config.yaml
num_attention_heads: 6
head_dim: 32
vocab_size: 512
hidden_act: "swiglu"
norm_place: "pre"
bias: "none"
init: "orth"
init_std_o: 0.0
lr_mult_up: 1.07
lr_head: 0.00903
warmup_steps: 120
schedule: "wsd"
final_lr_fraction: 0.1
Each number is 500 + 50 x the weight over its row's rms, rounded and kept within 0 to 999. Layers, rows and columns count from 0. Numbers have three digits each. The size before them is the row's rms in percent of the matrix's.

# gate: layer 12 MLP gate, 768x192, rms 0.166, rows 347-392, columns 96-191
# up: layer 12 MLP up, 768x192, rms 0.173, rows 347-392, columns 96-191
# down: layer 12 MLP down (transposed), 768x192, rms 0.152, rows 347-392, columns 96-191
gate347 103:468483514454487511456469549483608478575511479514546445429452497467445345510490529493586415481564506524517658410551426402561490580571407525413582587460505480582452519433520480521488506530565519445497499495565482477494501400513474460503462504517546590448426490567476510483536561575472441465
up347 108:483503476421573541498412541447439504612504391508482485483553548573517410492509515482501487577466481501496533562427541508607503551514498535482551527498465512536509428528496486496554487529472514509410557474438564467421519515548470494543552555460504512512528461484446550588400523504506542611
down347 099:512506476479545518569477548521516480410527489469435538420493515472520556511562443539467427671574464447563525465497498564513387478531439477477538507544490461450546405476497492483509443491454530481467452514434453494407549579446492445487588625511523503473532491448537432442432549476486516533
gate348 104:437502526443516436455551512473530587504551598564519567513464430549512503490399518478519448490496447502423530473480438445559615421404550497603536493452429491518479492479538480480505536575538526437469571471493568452495456553555473541546563593522580448421512527546496568536508528476408486478
up348 094:483521521546404443510560532406555457487507492424408587476516536501468487483462468511653539417466469473500538471535536420491476425482457467459530616537578539525405598530494522570587496598559593430512427518573534494388472510523646442477496461518575423526533559467547446511425505577518580541
down348 093:523471457466454577479547587540436491474446492585545445479518497501438410492500619535440532442544554510526427483522527587440368527555522434514526479486510408491531452474422558542535526477506478565455457531468549464538447438359477489465513489491409628475640629483499500441497435435444493484
gate349 105:534491556541478534519575520491483446419590565493511480466478394578450444482511491533508595419456520460507522497482516550475506529528448421428518481538518511482396411433443463553567458535404591549495515450455553529526448473566488457439449549603577522489486467545524497550563569413524433473
up349 110:437492456483583496480419484473428536583459479408576487541396537499552518490468472530421534474590482496504421451372474510534565497513557487522429472540561514456526543456522483543558591492574525454632526452517463466547419553530540522550446452474529619496572470477412536481515432437404559544
down349 103:524482500429438555456479451561554496433499465418485470542424518362449490499509505516417471528577454435603492522574441579446438555536613410562548448550550494552451381579495515458476531497568483429516532587446478551525517529583522510538500544453497580502512541493433573468656518543480529532
gate350 101:467451452580425463513512502501532552471525504557449512554483531463477514597450560452478471452461528561539465508572518473476406479508485501460562444627613490479465488500436455453471528488558565519498500506520464465464451585582464505442460421473471357419547504468560624468485456459273575466
up350 098:472471520431574408447508522492454475482495472586502570436573514485515476515570511578468625496494470439477443420504479435530501487513481450510466414446515471544550502502547491574415497526512479512509457422466503602580592527523455424532536482428429483412573499457516455510525416478526549472
down350 100:523507468447476438510442492527547562555549473512527496492490459468550587513509456409467477436482489493499490417533560511525381516523371497517475524516501559503516588501506547482543512490500560435573510515425524572533421496551522448606522486581416650466456519545455504475416519423485449493
gate351 098:518559524371398484455464521409469442489505469509461506481396518538497526376453474507532569590491458569496531531534512561448454539543427515509558494491499386549491479589559524554486486541454399506529579465609401517557549418598447485504496454428469513493488478452578494493423431458501447479
up351 100:478558478458490406393509467429569435498480501531505467482491405505503480399475480416527463524548460567464501516503438523415559464548480457516486529484462429538410462513536519596495535532539495498474537530636472517561520437511540458444532449454400500571497441517507502586431529454467476552
down351 092:506521531489494556512525460492532517498520516499513528588502507363436588572430472504518524495591582484515519478447463472651462398441503536470543493587548452514454495530514417458565498375522552528522527578400517546446482429484528524445519476478572479488421544562531417542527549509517516488
gate352 090:503521521434460480477577524556493594401551391478450499493382450535566523483551505504535492643512510479492473566552568450374423583542547453437438577618545520392503517486538462515410510536514534514485485472542384473514557488584405417507495615521536519486476581470523481537537479426481480472
up352 095:528488510541481544503508522406503588513494490497420482567458542485356496470552485459512474450586476465456481497459506495443481544430493534451520423498474484584573531522493445531503511419420582447542436535494501508478460586456492455488505581519479432605505469544561508418432506526430584589
down352 094:481522520489577552507550546483503449519474537524472609567450550532476474477493445429585477405461534456558480484452651424525553536499543509579577434546605433477581522525536508482525501412431470521517563478547502431617446527521506513346519527538509602519512548467539519440535559489503546496
gate353 104:528397517570504515455550521566526445533529448476558475526507414580615534434519468360506436456566504512533433543445488494514402546540522428603504541477570461373509537508685579485505510497469450522575477466501480472487556510551473514452533503456487577428462514588473499485616464560490450476
up353 100:447422542457479443505455510591548438525486535443505567480475513498519547473478490434367498533496487505534509460660430561572480482516440439472539428505517519592581552512469516494462434457488464510570532508452523421472557464576495499493488506483387490593508479489419497425521519517494455481
down353 103:544544529567498543537463528505397525507506481505507486501534531524546487531596516435527539472608468500560487466429373420439493509550577450538478453514475474451502440466416502490497494492598537537482510500451574460515557463530401495417458415494508422468589580543565532605379605518472434510
gate354 096:482415489610525457394455494460444436561491462481498589519404435490606473580528507526445489455539473465540492405566439535488461476527496454454475468488434519483437546456540523440543521512612455435500563501550475437439498473503496397451465446541543448497532548521533491580496527520466553533
up354 097:472450350509518487483501483622510540497442552508469502566465441431449449497479468547521557537468492441555546532517456551573527510578513478492501549439483406474538489620500512485511518541527440482524460492522542503470505568495437482444492471452458591589427527463443452495409518468468450457
down354 099:483453506431375548498481487500484429550516546633417463528530494483519581600457592508516469485595519361517476469527537510460498521510543434547524547460411460524486540529562521502505549438437494547507439581509517481480507485522567547514597427521480461530500605482551480493594585571537541459
gate355 093:516480529480504467449423517441553474572486525544506506525521573469447485466478471461542460472437492601477468573584369504524421546616511512451463526494432572532414507545535517549540468493497429562528531481507531495480469561522489489451450488574590449541528474549554488547451465466497503481
up355 099:554532507498388533505603429407521485490547444554495574512542448572466470439516560528454481579572475499436410465517488422474533524469491550484493506594585481486469600536506500600532461516541565575542530604554457553519588553510581568516413550504532443584575626522458481497476542489540550477
down355 099:498508537479444567532553475425436563498562449524521577551506509558527520504501470558536373462456373518518385517619532544495532510511503427510453466430600453587497505469535507557572479530431502488421486479431521551554506573582452487481479486525565551489509481460488501487412418518489569464
gate356 106:421568512541451426536602506489532504449503489414454547453441431490534475479368601483539569520508484606438493558468454560528456621543483513369513493468452512538532543529487482479461588482527537532541437456525434497447512499474576498509504517504528420469512467523446457512538451542499473458
up356 103:489515436575466461518525525495455507481447505562438571456487526383501555513537480509463415582558576475500598473528447418545495424435538459588589477524431552554559506451524504544490551544560543395613536524553556575457480527453506499436546457559434529480423526452556503480500445416669566556
down356 104:493505460406426390514588466543480578519669548503560580548511514495535399461469488487537504500558450521520452509497458464478508460523413571502568540600484557566579396514485560497574510546500426464458555483445535571460544482506448578485441537497468468459409600468523506456467455451566575526
gate357 105:522525563561387454454470561465566519473437495430577513500489581516568448435569450527536495546523446409515558448516497467600481436419442554478548536543504532525547489546523435518489512606487547500480537484467462478501538507564357498589387424521473507534401522466550495444479526571536438539
up357 107:526583532546459501579493523461534422420544486485450506564470437527525557481532527422531453504531532595471564456462522540509531521401501549488543447459520517541439571505475441399553353486465470535461432500485475460501473591408454533487427499514421488522516477415481484427522532609536465463
down357 108:515520478598483521478528529474551588501582523566525447556511368515523493559443493488546428522522565585465553460400597516446515571485510453438434463486484473547457535450459523505542503514469399420427454498452526617514440503501491471553406484521409462559514502552449470530485578523441408549
gate358 100:433578479554656564492529526544531526443507502389404537526556444496456460504520494555476492466490464547439516505486520484475421473452471519483435528458596557525494506495525593489489460493463471582488548482572525565495473412503449570496501503576510433501481565519441413479469422423540488480
up358 100:350499480498492492494441450546539508525554609444573458540551523539407490472481500527569514524446450505505481497411517526563482472490386581519380525449523423527524473477445563492409467606568600482551493545567461533449492455531515481525521544457549456517411427498459523440507485507469570486
down358 103:525504403482509512535513581513430504467454496540532501530547568522496401439506435548461566496472463454478537534560556424539388477499474581571507475502518425402568519447486483556499491631446505528533559581442472428528530493449478552540536525497426542589517527531611538556502512541431462544
gate359 098:505505599427514525600512479483497491532507530601420559456427480485499514516392532381434460615492489548530491463559515518528543396455535473577509466581514497526448522563436522490489461468517524551544401439420456488437484520511472506409435590472526494518502484492569543520445454514504410537
up359 096:583454538513506521522458499572547514486416423473506498455468580514455444440431470454474561469494506485503531554481447392391516501437423471557474525487509499520525464498505495555548515534494528477569459440445470386527554512460377486407465510440540553340433579496518432604498547525512417517
down359 094:404564367443465510491521577509508526448512584451458459583559504447447512534506519540547489520521538530453480314484471451539483509499519434466497490507470519495516475525512478477474472435521473546436509578517518519509508464506543462551543486556595452598490466460489468555495478510597541376
gate360 101:487572520496484563515584493520432522491479557511527444562529457603537540525593539493504514459446463491498509486501489459547505521477537587598520573520403606540436487481403375540491601490538512480521495535490520443527529429512472443518440504485363502412410484456568563467480481470433457503
up360 097:435534510388527494431565467448431475456588487494545562413600516503428493466487504545553508482598515601541529494634575513489425531560445444482476449530466521528511555565482480524559579476578593529529458466528534467425537517431494539573525599469498369488613476435541469461460460421481532518
down360 101:427472476452479428492437433482503554450489475507516534613496505611484510483522544505458539465535504462582494528446368524368444496497501543465438533536414534493533455525400477579594462521559526527535431593498528492472540566569548446492514534456402476526445572599517518515456549473585499517
gate361 102:486527592551520571494462470481507551615518606555517538520486445535490523507516545526641488567473531520533466525496501559487455477474509483409530529535442487535426445527478417492505567442467487560549544551573513555483547467543492495417411428453513441452453548544465524588539496552465551483
up361 100:548462425477482413582502510505550540435492530578484513420394558508512590472387490486417442536524528535610575507543613569543476424471533517535577575501409480425521452533494430572525571424443485373571473511624565522436503544485506540505514479454464487499526489463420471541515472498546439477
down361 103:507432590489375534505563528540540636447534516470425532480534497501515508489476325492411540459483452404463454558497563530514485483475499518405505474572494459494397496513541521434478500397449452551510481499564517542519500488492545463479424533453522478540547505439479428480564514428406416507
gate362 100:514458538434589571396537441407488359536498489503515519480470480479412495567484438438460545524418579489533535519490525564533408583477401564582451555472468511581482578508491426485493496498466463491548520503511439564537427425406525545450486475574543543510509415423525494464407519428474389468
up362 096:476496494485521533463446422522442516533488452515478526489439493530503414539520504438599468547527507489473455544424503424449533527580539492436506526522465488488525525393519517469484423517414461544507495510500483481461520541672492535524470489602532533529572558517483412467400543565479469477
down362 097:457451510592426521506462448508414652581502451498535576524484490509408600562542554565574552563571511541522459529464478474436562523471494507453498412522374521508479436523539494486539507524468477482547562439454579423411512521487508544584393492439470447498450538537507496451402555606540482529
gate363 102:427437511514529375480469482534408446491593546446480614467577540528502512487493518419589392501599486527366534506564470582441525472437520539557497527540515465505435530524528531481430412392528444535472421458571490530477545557435400494525486478481454532488476465525616422481481489493569521557
up363 102:511526572497473505519450574494401521468508507563441472552516507513603472554568500504500500527474558569504477394513481576542446538473489579481501540493529520601552459481570389554511467443423547550493471504525485471510556517511474530424565404617504521473459503500501553505567453437437468547
down363 103:461505608564612511426519446601530403461528464588581509494544482501545481420488570495507607446407534530463455557515409560584463487521557645616513485584467469456550473483493512550440536494521573484507499498486531453505501456480531503522475546561460520501479492512438466446559487537473481544
gate364 095:450559523570391517553539457489502490477502499429493455540509460531502545481485494570560480443572377558510514553471496530532599542504515540511529426541526497492494518522482569508383491510569621691561551524494526580400527504519529463510434522530546521473453489502543452525440512431458588493
up364 104:453469465530429398495489536506508551555466494520487524435522594509445491477432450530442530495422459538502528411529497553420555527590532562497423529559392469441548435570512514494470567506406555462532624471492574454494645548520585554472457499454641575509504512476514491450537600475479489484
down364 100:558543481355483540392506555590597509537394547496504551477584489527520491462532421552555494475513604454467552530518420571532470498514373490536493525512410423477460498500579404478488406511503553482519472478518517500501559479482436507470522563443547488604620511542537541596497465505517530456
gate365 094:616487576518507430502592568486505493452576509508490493507473545575494535453517493436483519459561486561440470499492474480551441401545442347548546436586474536465446540477583517474475488503571531518431543510528524537502478468541504497418583466485579497544470462548432519484422470465569427580
up365 096:535525578513443486559535547404496494451546596536437477496504481519533549440439518510519486505470532502453488497646471513495585551555496549557394478463564527544520523583501520442499489525468497594491440596507478555436541556520523555508499546552417440581593537440546522502529438570608537552
down365 094:509475616428465513483515565526478519502592499531479560484439574557394539392486498483506379585478497467542655500532400507467501442489538465522480525537545446483466499398420421442435505562452473495469478493524529500432531532517524503513449483497551513541488508559546474517459470472490447446
gate366 101:523544534445462447551625494466450576477439493550477520494482538494448463521453459457472437422481517464447501494485490510539461463529528477510521491476482592477561427496539555425470443524526483594478501566462510627554499508481538494639448526468499478492547477528457506479482587434588423576
up366 105:425483406564556487468550536494402485563437438413530470437408436554495529494493478584524477547546519420499470493517543438352472505467476550518491586496381478584555506481514414459505461568503470550511539487522545509519488493515478452394495539475518505634509517545438526484453508506575461523
down366 106:469474522499397502495480488537503550523498462535546562492503520423498552384463486511516484378523502463519541526448495542504517587547512475479526468540431511440609433487500603468505553567517525530478513524424567573428541453448467522572489464462534472561556373488531464523426524523561519504
gate367 097:674466546530468587509491469528551460512537451553477511380495550506521506533473547470485533528536512513440424481429429436467504502518481539559407429499430560562484545464481515496357399481419403547531515490439500511506520436526462525514514502482568564490496474473505492432460475520554431484
up367 094:434456558465453548477501484496468443589534499486559453527476613487499519521489444423575485583590522514512453503583413456460597492489631412520471493524487527508425536489442521591537544400492599459492488507513447448484493560503524580539501508449502528535518468496559508557541490580514626528
down367 089:432436525544513526406546541574436590485404552505509573574562459477488489466564487435465549477459466475503538512495560571503518610436425520609523450474492522480516456498538496381455553484457468556588569559466546556483439575605492507517413472493466489464455545503456506534502507404423513498
gate368 100:502472600559410364567471604509473415596482529491470510541544536485477419427509484503455523470585549460521522518385515506523561474550470502467464608558439583489479449452577504494456509522513603527511432448523452418451517521457494509497471491501422506489536529544569527455507476432462520588
up368 105:557472515472481514473463508465515544448561500398439652478509475527519496528510459450468490491403514486490379506573551484389555553532538536499450557531588474452500516534509473565501425467527466466499558510465492462481454473471502449486476534568475445552489501496562486509504531477410453458
down368 103:479587516484415530475444496495536458576521600422441557550542488539535433501484561516558630523455578459543522514549441512505573527521494574573550496571490466503433425428528492428532596570497528439545573556508493463577441425461560532507479498511534495562431499478584517522574469548416436483
gate369 099:473484552430477524532502490478502470507619402466466529577481339524467540564406515556511410465449441467513545501457525524416569508476520523494406562484488466492448501515481495529521529535514532546462553466525522529560494588501439535491450524426536480517503466475508537456491530526544520417
up369 102:520551595508450532523526412497516565401538535472495475443484526460413501548455473546624437482498490413562491413461545507524482607453476502503557554454503474406539497474484463385499561514456479468577529444518525520528450410535522441507525465450535534586555451536535470571574529594558471556
down369 101:522526524542494472556513476453541479465449418438488549431490610552505520502498440448534592453459541463425483482513484493527460481404488529433541509487476525434438532522523470472348533490464413499465435606505548581519455520505498435534471522414520471492505546481470501598533482531514561592
gate370 098:447508609487549534436598513518508484501528442551557485430454444454371441470576431485471461402447589499504457462402581444604471476505659446468548479588512537386485485547575659419393549612554535516507456550553466473546475516429532560432503546449514515486460430493560481562541446546486547468
up370 098:403462476466530571448524553404483458474474510549516410576511457492482538518483461460561472515474516494565558557499389546420545495558500505557475452477406491438484517439462425431462472563467500521488524515514464524535511534472552634572484486503581569465510480529581471496458454489518549439
down370 097:504493541533483547529517540484476549451530558439510508580494573571449551507566494424412534449502483465454470501493368508607488470503463589569443463506518431491458462452498500549489471480548532607500590473549444509491420443460409517445531561491478567438481445550509398538488499513458425539
gate371 101:526453518544444519483525506466466459483531573483551526546488558445485506457548542435459453566505533583530473552454473536490424529455494496508565431420555497481418534478547514499457467542550532423506594475425572459518461509438531624529488424571528513635470539519509442409519478388434568497
up371 098:480503450425536460483488545517590507435471559521580507491470517537483528521520555468411552514478470478487443435499529542443448519466476432491550423458472436500400495493433473614594471455445540539508374494477570459436432512426429476529467391415482463432462488575558518448480504557477583619
down371 100:506479447435473477485559624573546551532529551456463455599439464536562470530501477551535529573494466403448541450522514597553425526464492533532574508435533543508546367472509503576549524523535550533556402561485413484473544543519486555524446529585503525401489526469579526519497426459499482541
gate372 107:539531532569464478559568459438428481496545515495499433553507533484419429471438518390425452494525436535528488553547433457496430481527443444452460547451484463524542493549501456437486429621447560509406588495552539473524446442432585512497405510465503504546522444463467531504460543453505583490
up372 110:557438534434443524540511533557485499554502501558472540390457474427517510441437461491534395483472530525519561465540444584520495582500488628477457531460501437443454496488545479497512541467439472533491536499490387542493578603542560564505529493576460498466476492551423512582553424579430540628
down372 109:496519491545520489499453468466476537437522476519454530507543384426492508557478495484478574451452480455536462460543481511523505482413564524516476442469548466499385440537475547511520476483476582469569497572439450466512527550484492461575490513569516570416440506555418429517461496522537503572
gate373 094:437433576503477534491480477477453472487582530436519416440404520538480566500486529415432505533409509565452539477559505435477457437480517572456428484573537561599546541463567499497582478455497519551517465542497557524445433502543523512476507483473463467604586510508483507417435476411503434522
up373 098:435552472567451497417517449499513432414567523588493443555353455511501542474375546546420478528488534524501489490516476477452527470487424485488508558593614537546588506528540570448562515477584474541501411483425470430461564499524465573395618474498490537481582512512451489389503458518482491506
down373 094:410551464600595461506452421471549558445540469583438423468549507414497503527610479489460461432504518567627475513375485445552512442474431454427530451521481536521549555484488517564472509487557493534544471564585457474583511457391465542464521467464509464473476478505412496436517507529424437473
gate374 091:431490564508431530486436421487533449558609471511519448604587449596487530533493556469478525581574435525584448531525596484520544545450546492482489506493524484535564432530501460415513607469556578627506487526521504458546409572499536535409544530458494540457398449507460471499533525564563558461
up374 097:506436486501523507489484508465467513523557390546523455453588525452578561446590496476509596409509395519522512462428541564572578531485538391549454524565503474543487460476465537535523426471499507495461544420503542411555374576592514487527477550505426550500535453506522489509436571594569546538
down374 096:462489549513497447578514467440482559496545499471531429553486406572495465543565445520504587486506404526506423516433583511502505491580478428537538449492585432518484543522492511478528537482532570512454459566471552555442433535579451605515473475491482448541480533449533479540572565580648514404
gate375 100:422551518497428511501594441415462542532625386500455523468582452514473495446491461436494520455469417517590532485556480520527566501592433462499440528476406501510395553454505445531487456567526508489470368488545557443549438552513514507439539468508482532500546518458494596499515512488459500505
up375 098:467452506504563561541446418478461528555558486565501462549512390466588507555461418560485472461425442422543511522417480479459500481446542595513503596557543414533481495548549520447467570566461506441548415443499510453413533500458546542457436488530467456498482519627520604431452458630394433522
down375 097:513446525452597479473448426541440496462473532566473450527499535521412521488516531397554493457527434535447482435532553474430430489469433537414511457589585515449531495590395489589540505518471456497468519476517479508538396462512484569630541468473526439521431482546427482470496421548508514540
gate376 098:567405549487530450447494475479486446532458440485469522459534585554549510501550446575525534466564553469428485537523493585421500559501537452517458421589423496530404501484534465486493495518514485473419489444435480577482496355453497505474528548534442424474496563463482474528501545521488503498
up376 102:513555485586424584515474471541566571449482461504487501466590383420477554413532533504524520499505524509535503510479584339550481479420518531452477490414490504468493564511447513423468406491453530491494522565516496429619450519539421458592498492532467494542500493564536531487487562446561411549
down376 084:543542520448476516505559551549509470449527502446511504498522446440443522533463542541546444484450516527424517508415418450442543548500461535493595505391462477477507586453463509356381414513510501461508521549550550478523569516558460491469501552528465619466503450541522523469465493550555518578
gate377 106:500410547473559564400509487614427526497548510526427484484452410447522540458495501489521600536529562642517534498538486433502438449484500599513554483487512558450434471528473489561467493606556506580476531536521547472513548562438514519597536468599549582511506451510439492519466525495522466488
up377 102:584550480542472533432436407499524563501487453505441489448466564559545513433479546551528447506631468542518540500440528494449478474445477518481531448560452519579524437469481484446504526526560578528497458491505554519461425522528548442537557581495454530615442478408531608394458461539525510508
down377 104:428456523548516420395453542576561461536510488592498332417474497416527517510569471441530492491460508449511477546497546398417495424472492425498502505555495497515444491531504494549473522504470498505488453496500448622494597565471426544535559550566522429541602500568509512461487607478516411521
gate378 109:476441485460497491505502569445505481551444542572586574492498492652537481459505496467487515502416584512463527534492636577465550468460550526544449589482468610584503496500519510484530603411504513535534449514529458512531484541524404592520473551503473612512513487534542612502553525469487530477
up378 104:551514496514456484541470529473452492503568469521555415401507478463491520553580423557567452460529478610499534511528532478473507435524454512452460562454546535538429488451451477463553499511506463469531504531409469642519576457487578489601445519590559512459497501512581589436476481553499464459
down378 103:591485457483435521558542506452487397515549504442526495478527510517516444538466566547638481543521568509545554489510591503513534534499562521465499507500543610605517480494463449484516574454490514469579565431525506556498525592516582466588462521547535573522530572561437413519519451493526454380
gate379 099:505559502556397533462438570538516503403519449513475434432510541473512474436501510496561555452432479496463498537430496500498600459499455450496515546452457488546528414440481577535447529530494569474433484604589491600582490476524529485451481501553373552526502512543561537459564461546544582483
up379 092:608501540454486542523525411542480471477447530531544531465466427522505519540497517461561556462527454544484448571503473525442426483559512417548534405497453458489636497482554526507497440505553447386534499417529489452515448459455425535478507399469437404492507548477523493450522496492545437459
down379 092:432482519498489428488559421527579411442476423531480543475386573559511545465499519454560534534483522482535526481511569441590468419455484523489586549537462470574451513572446479509499454486476477582454492521510491499506520522534441525468493510538598424386465552498513511494528508536514549477
gate380 100:509496411385603506456393472526522429474470514532494490507515497552476478507502615624462541489543601439507513423491452541435489511499482553433473566433470544454527482525558375457512535524560549384490488532483554480528439493529502560511462447505458552377459513519491454454490495419500525566
up380 104:482492450527582424447453530515516507471521528460518502559543496515486460500559434589502479517501423536421498452468457512505475470546441402527523483424432572505533490505498579446615561546415498571461545562491534517510423544527510540457546467594432522512479550500475488466449529573479410429
down380 100:474517566538489412510548511483605529481495520478487563450406472478512406484463523516388439519587422532537545452457447467409464500535542511498610469506530517523451497466534568490549480618466567573466462519456553493608440499495438562480504445484501587504510486487391525484520616513581434436
gate381 095:470403471602525530452531467526527434501492496478469505525483477593584457465503504465464530417503528475500600488555509515517528476529472466403568435559515489517499497396472498439423431634514469529536512457573438548467546439477473453509522487452474624495494512524559561491487488497442483527
up381 093:515536402430533554519590491520507537458566498438428561488407458583559556572469584465486498564405483429518424345514523624436420547603520525427500556567493488434551573457496512510569509546460508484426565489495498497504555502506517520507447564496475581512434540418450522535538477462523468519
down381 094:528522474588404468519496462467554450530482516441404603537554432558462587509523529419533401501509562522419528442431560483424421560513432520468461572517466484527480516488512439494434423474531522577487479559436499517476538451447547500532546459477457487539529414520610521507508438482469523432
gate382 098:514426543512577529547496417524548505444448489513550521526492496465455432517503548488468453460597514480503573485569520477588540606505518452499563492465485552516459508426444462470493415516487495505572519595644433503590494492465462502469438670457539475543480510541519560546467482387545545477
up382 101:521477493517479528438496644554480485517555472528545445464473481545478547557494459482593561563489639508586505444447515505493362538406383531553481566502466460503513514542494464522474518478450509553466469524516475558511527478469486486521468400480490493558503474493416385536498445535554541483
down382 100:610469423390463565548549537509515462508458479530536527444586427459408536572515459534503484597447529498581475531502499511463467462487389631509399446382521447495511460538561467481390497467549542473524500533523487613531482471389519502510525555483454533471490441454482441471470436521551498541
gate383 097:474564469612470530504486423546474444474553512535488436495533513489460471389520534537456526458528495522476464554433496460524468513511514441475499518490342579519387441464524486474502436473532465612550483530488522487441475514512498517483526493420572437495511510491578575479534478454417503460
up383 099:513541467558464496461462514518423531443565579537490572437519591514465441429598526451480378456520586499533480480538418529542512460466520535515493515484554635583514472585468522571540463557476492475450469544505516440562473578439477605433474468546416466480523563540461568512594456492439537533
down383 092:538490458532511555600443446511407531475601520528530435503511530514503564435404454613545493442454426503489402543450568540579531516508602454482469388536528568483492529533437421486508551456405567524510423497569528477442602418512468548503442534474494480503585493465465424502497552513491464548
gate384 098:511486575477525512489566595525500536471492399465496502495469489561522552459581523572522505462519466463524517526475512393555446643416508415550564500460487474474452601516451478483384503408452473505494481559528554437526436542471532369607468515474607465519471487585416454460497509424520471542
up384 099:601471546542467500415541464548467604501508512494431519568466500430525506537546415508463471529630626545517527500548344518419464542400585540513502500496463507552387466493492493556442474554504509529437518482481466580548523526462390465516524478368553493499481525433469513434461455565522485435
down384 096:583487564442446535486532517496453484534512553492506483521494601489546395508550546448500560447505542535573488431447505415467485579470521547510582395475396493453609518480454380525452528542406499479502513467462528545518534547439514477466529523500522486519487537498514563409437583526554492430
gate385 097:544515544531463507526453568485477471538495545460508594517525568415448564563442525446432491554488478448380411552429497439416430477445524526494400533470482500575559459529480446455520499502526533501519497574473495490626493536533452436575602405410505502583469548591493523535482558480460526514
up385 098:454526586465485574544433522488430512477501524423505458504488452538515448514549591470458406573504562506551544511487490460446499523480493407453505490507503505566560447530553427393522547488480541495458439579435394495357513468411436493424487517464502481492551478541518466542439430583480560446
down385 098:515562521540540527456442446571407527459532428618399461477530468545512592392484482520522519456520495428508509455514494516467492443526388492449472516545470447525569459591427491505500395571611486487360521540460519577521532472390425487382529476482462521568582524506468483464421561468512489517
gate386 107:499468547477487637512541552585477546525540473475568542523558517578490514506486531416499502550464394560527569490522385463443496528454565467576503505409407436577519450590487587441549460497470504582528459553500490536467478582512589460495416524538479483568507456523440504526471565547427452556
up386 116:437499482526524521527453479481580524492401486499553553492455513451455415537544539553583518472493559441497465427428592498509545573474457505569393505499587547421554505386444518521550554520540465390456481476497440519503536389522509528577495588524527520412441595444497536591584402493526478461
down386 101:524461379463540382485525462451544474605494497528518443500458516479456496525503531572517517533567563583575460486508527562554517532518542481458516409542540514446512518399484451472575399498463540454444445503549470427467501544518555609514484489482560485478438516531478547498547526368450457499
gate387 104:447533498431538360383594524497531484495508423520516541533485508506475433426530550512446614567534481575448399417525509533474560481459435489473497527596482576455487547451503599522479440526536429457427410483420460447444416523466470503548396543535485530485497540529478398464558475439445556446
up387 109:529574451571421526443487544518393495540567499428416461479519541527515520559435501482579516453552548519540493505544587530471451422460439412486618427508479516500481456522375493470466529508494541434547506485535548466464387581566593616454512595432532457431483464382584510520542472515469470547
down387 110:481483466463482474580498447524497434431486476508548479540511464537569418567450508526390492483498466430574532597602428476458603460630480424452500366494509523500505471549622556540434511561471484420545575539475459523503512442446544536495544522526557555485446464499455584550519526441568494560
gate388 103:499531494599530557542537534516651429501493561504526432574555460427534341465583494476529498563405469493537520539449497502577523483543485567611443448531543548475341579587488518446448476534479459546531565517512436447489506503479528544509525519572479550455551486519458479401500527493454527467
up388 096:541493596478504535571427437506526502525469503428541470529537509481459541453488439556594448556475478535534501509471644509503525512542488430490575543452527529457520504550499494587556563530507458458470610463467568512414472446556551540381486483531450554455479505503416507567530518516539478389
down388 098:524490538484492477459453497554484485519519532466402566515528478529644500463489524446417501456415451479473502635504472461495487504554505515482560548532468573574473439496599483484554506433581591465514577480591518617590459536421524578542531507506583449538454493562547471573537547434493468514
gate389 104:459514486488418523477480503521439365446410475499576433444480521469484505517463469536551538548603495409508508511507535432467552461368498519466525450515518474530514485563500496398415502421478549437543479572444471613520537453497449576452562580498536392540506588518521505548560478562406475512
up389 097:564537494498570498541494509504511479471509480554537446486616484465499484565482483421492507407610484461515451492464447528524557442438485603480448493568468555519531537584558489470538485384495574547500455508467560548469434530451553537418483434484538441609433489582496498478572569508406583497
down389 089:499513512536480510551478527517512531519453500440404517480410529610502579458514503574423432532342560512497480457565541523470416584568534414515539527445543413506495480425466538524478539596515406476503522467504455445508545499515466442579519570480447525419571515414498457441431436503612461481
gate390 101:497476533430473452481535537536567591496568494549500605495495558533454459468599489456484474498577584477479547509559455506518438486448468516540485450509534478473494390464561456524535478482543509464557586508519585500495409439536501529432481543476566473479535496505450397507537458471474453410
up390 105:480431515534515393484525560471378527524501464538562512522438566493486435533474592444572518541447468494473502522476489430479506514512582491560479503610526591552457486513476475467521450451489470425571483644525479562596552468505474563516509442490591665574489461445571547506462465420540429459
down390 102:514583465566537534500485574543455521523549564527443524425428503524446469546448561510489515525499492469442454492587556425572520489542454500580458566508611487557490528440512480414485409445574497514507496527505516556521507620465499519494475431484387559427422436524448466463582443409494454549
gate391 103:485486552553494466523526514433598472551491512438517456519555498448492486479460483474581520519467390472437485520549459444561526573537444586595492535550517598520527498566504522521537515462456480482451472563434500482445424425583470499583563454502587498483453563523583420522540468531526500480
up391 104:430431421565555444487525470486489598532478452505489487474501433496512453495484589566464485471536479474454501511513500538546490428588544559519472474556511484474533398402572567484476565556524539441494434519575518569564515423415462463502519435461541520377484485517527503500506494496568501595
down391 104:525531452441448523496513549546463564372492475497443552536456598433519489541541639538550482438507546471548548556483512430522447464511543534495535465594473535389539535624532470436320546442498401469462520483583524502569533530478548546521550538475512475500543492425455498577480540483481538461
gate392 106:535520479502524455499547592523511394447579428567382496507547368404460530532525577511531493541489530526458565429469588553525524519455498445504504420325513472440501541554438503533557496544542489497579464535606528476493490555478484531469454538484442549501507543497493501547520488549514487552
up392 105:445531511438558410539503526454517544534563443486390499509527500569529488525498535474615527445542413510484465410511445633533550466497504452530507425471436509505460538519506442593564428418508597391557458435506537553529495510652520419470546512448551431440526500526581564491451459575421517486
down392 106:437560579596483564541542505481510518525524524431470461497568525630477540442548458480472425492489572567601418442452496538497599513552430496425571568558526496500435469466504466546505417513543559451463459517522413581506470533568583499577469521542449563460502531580515427518548516515563558512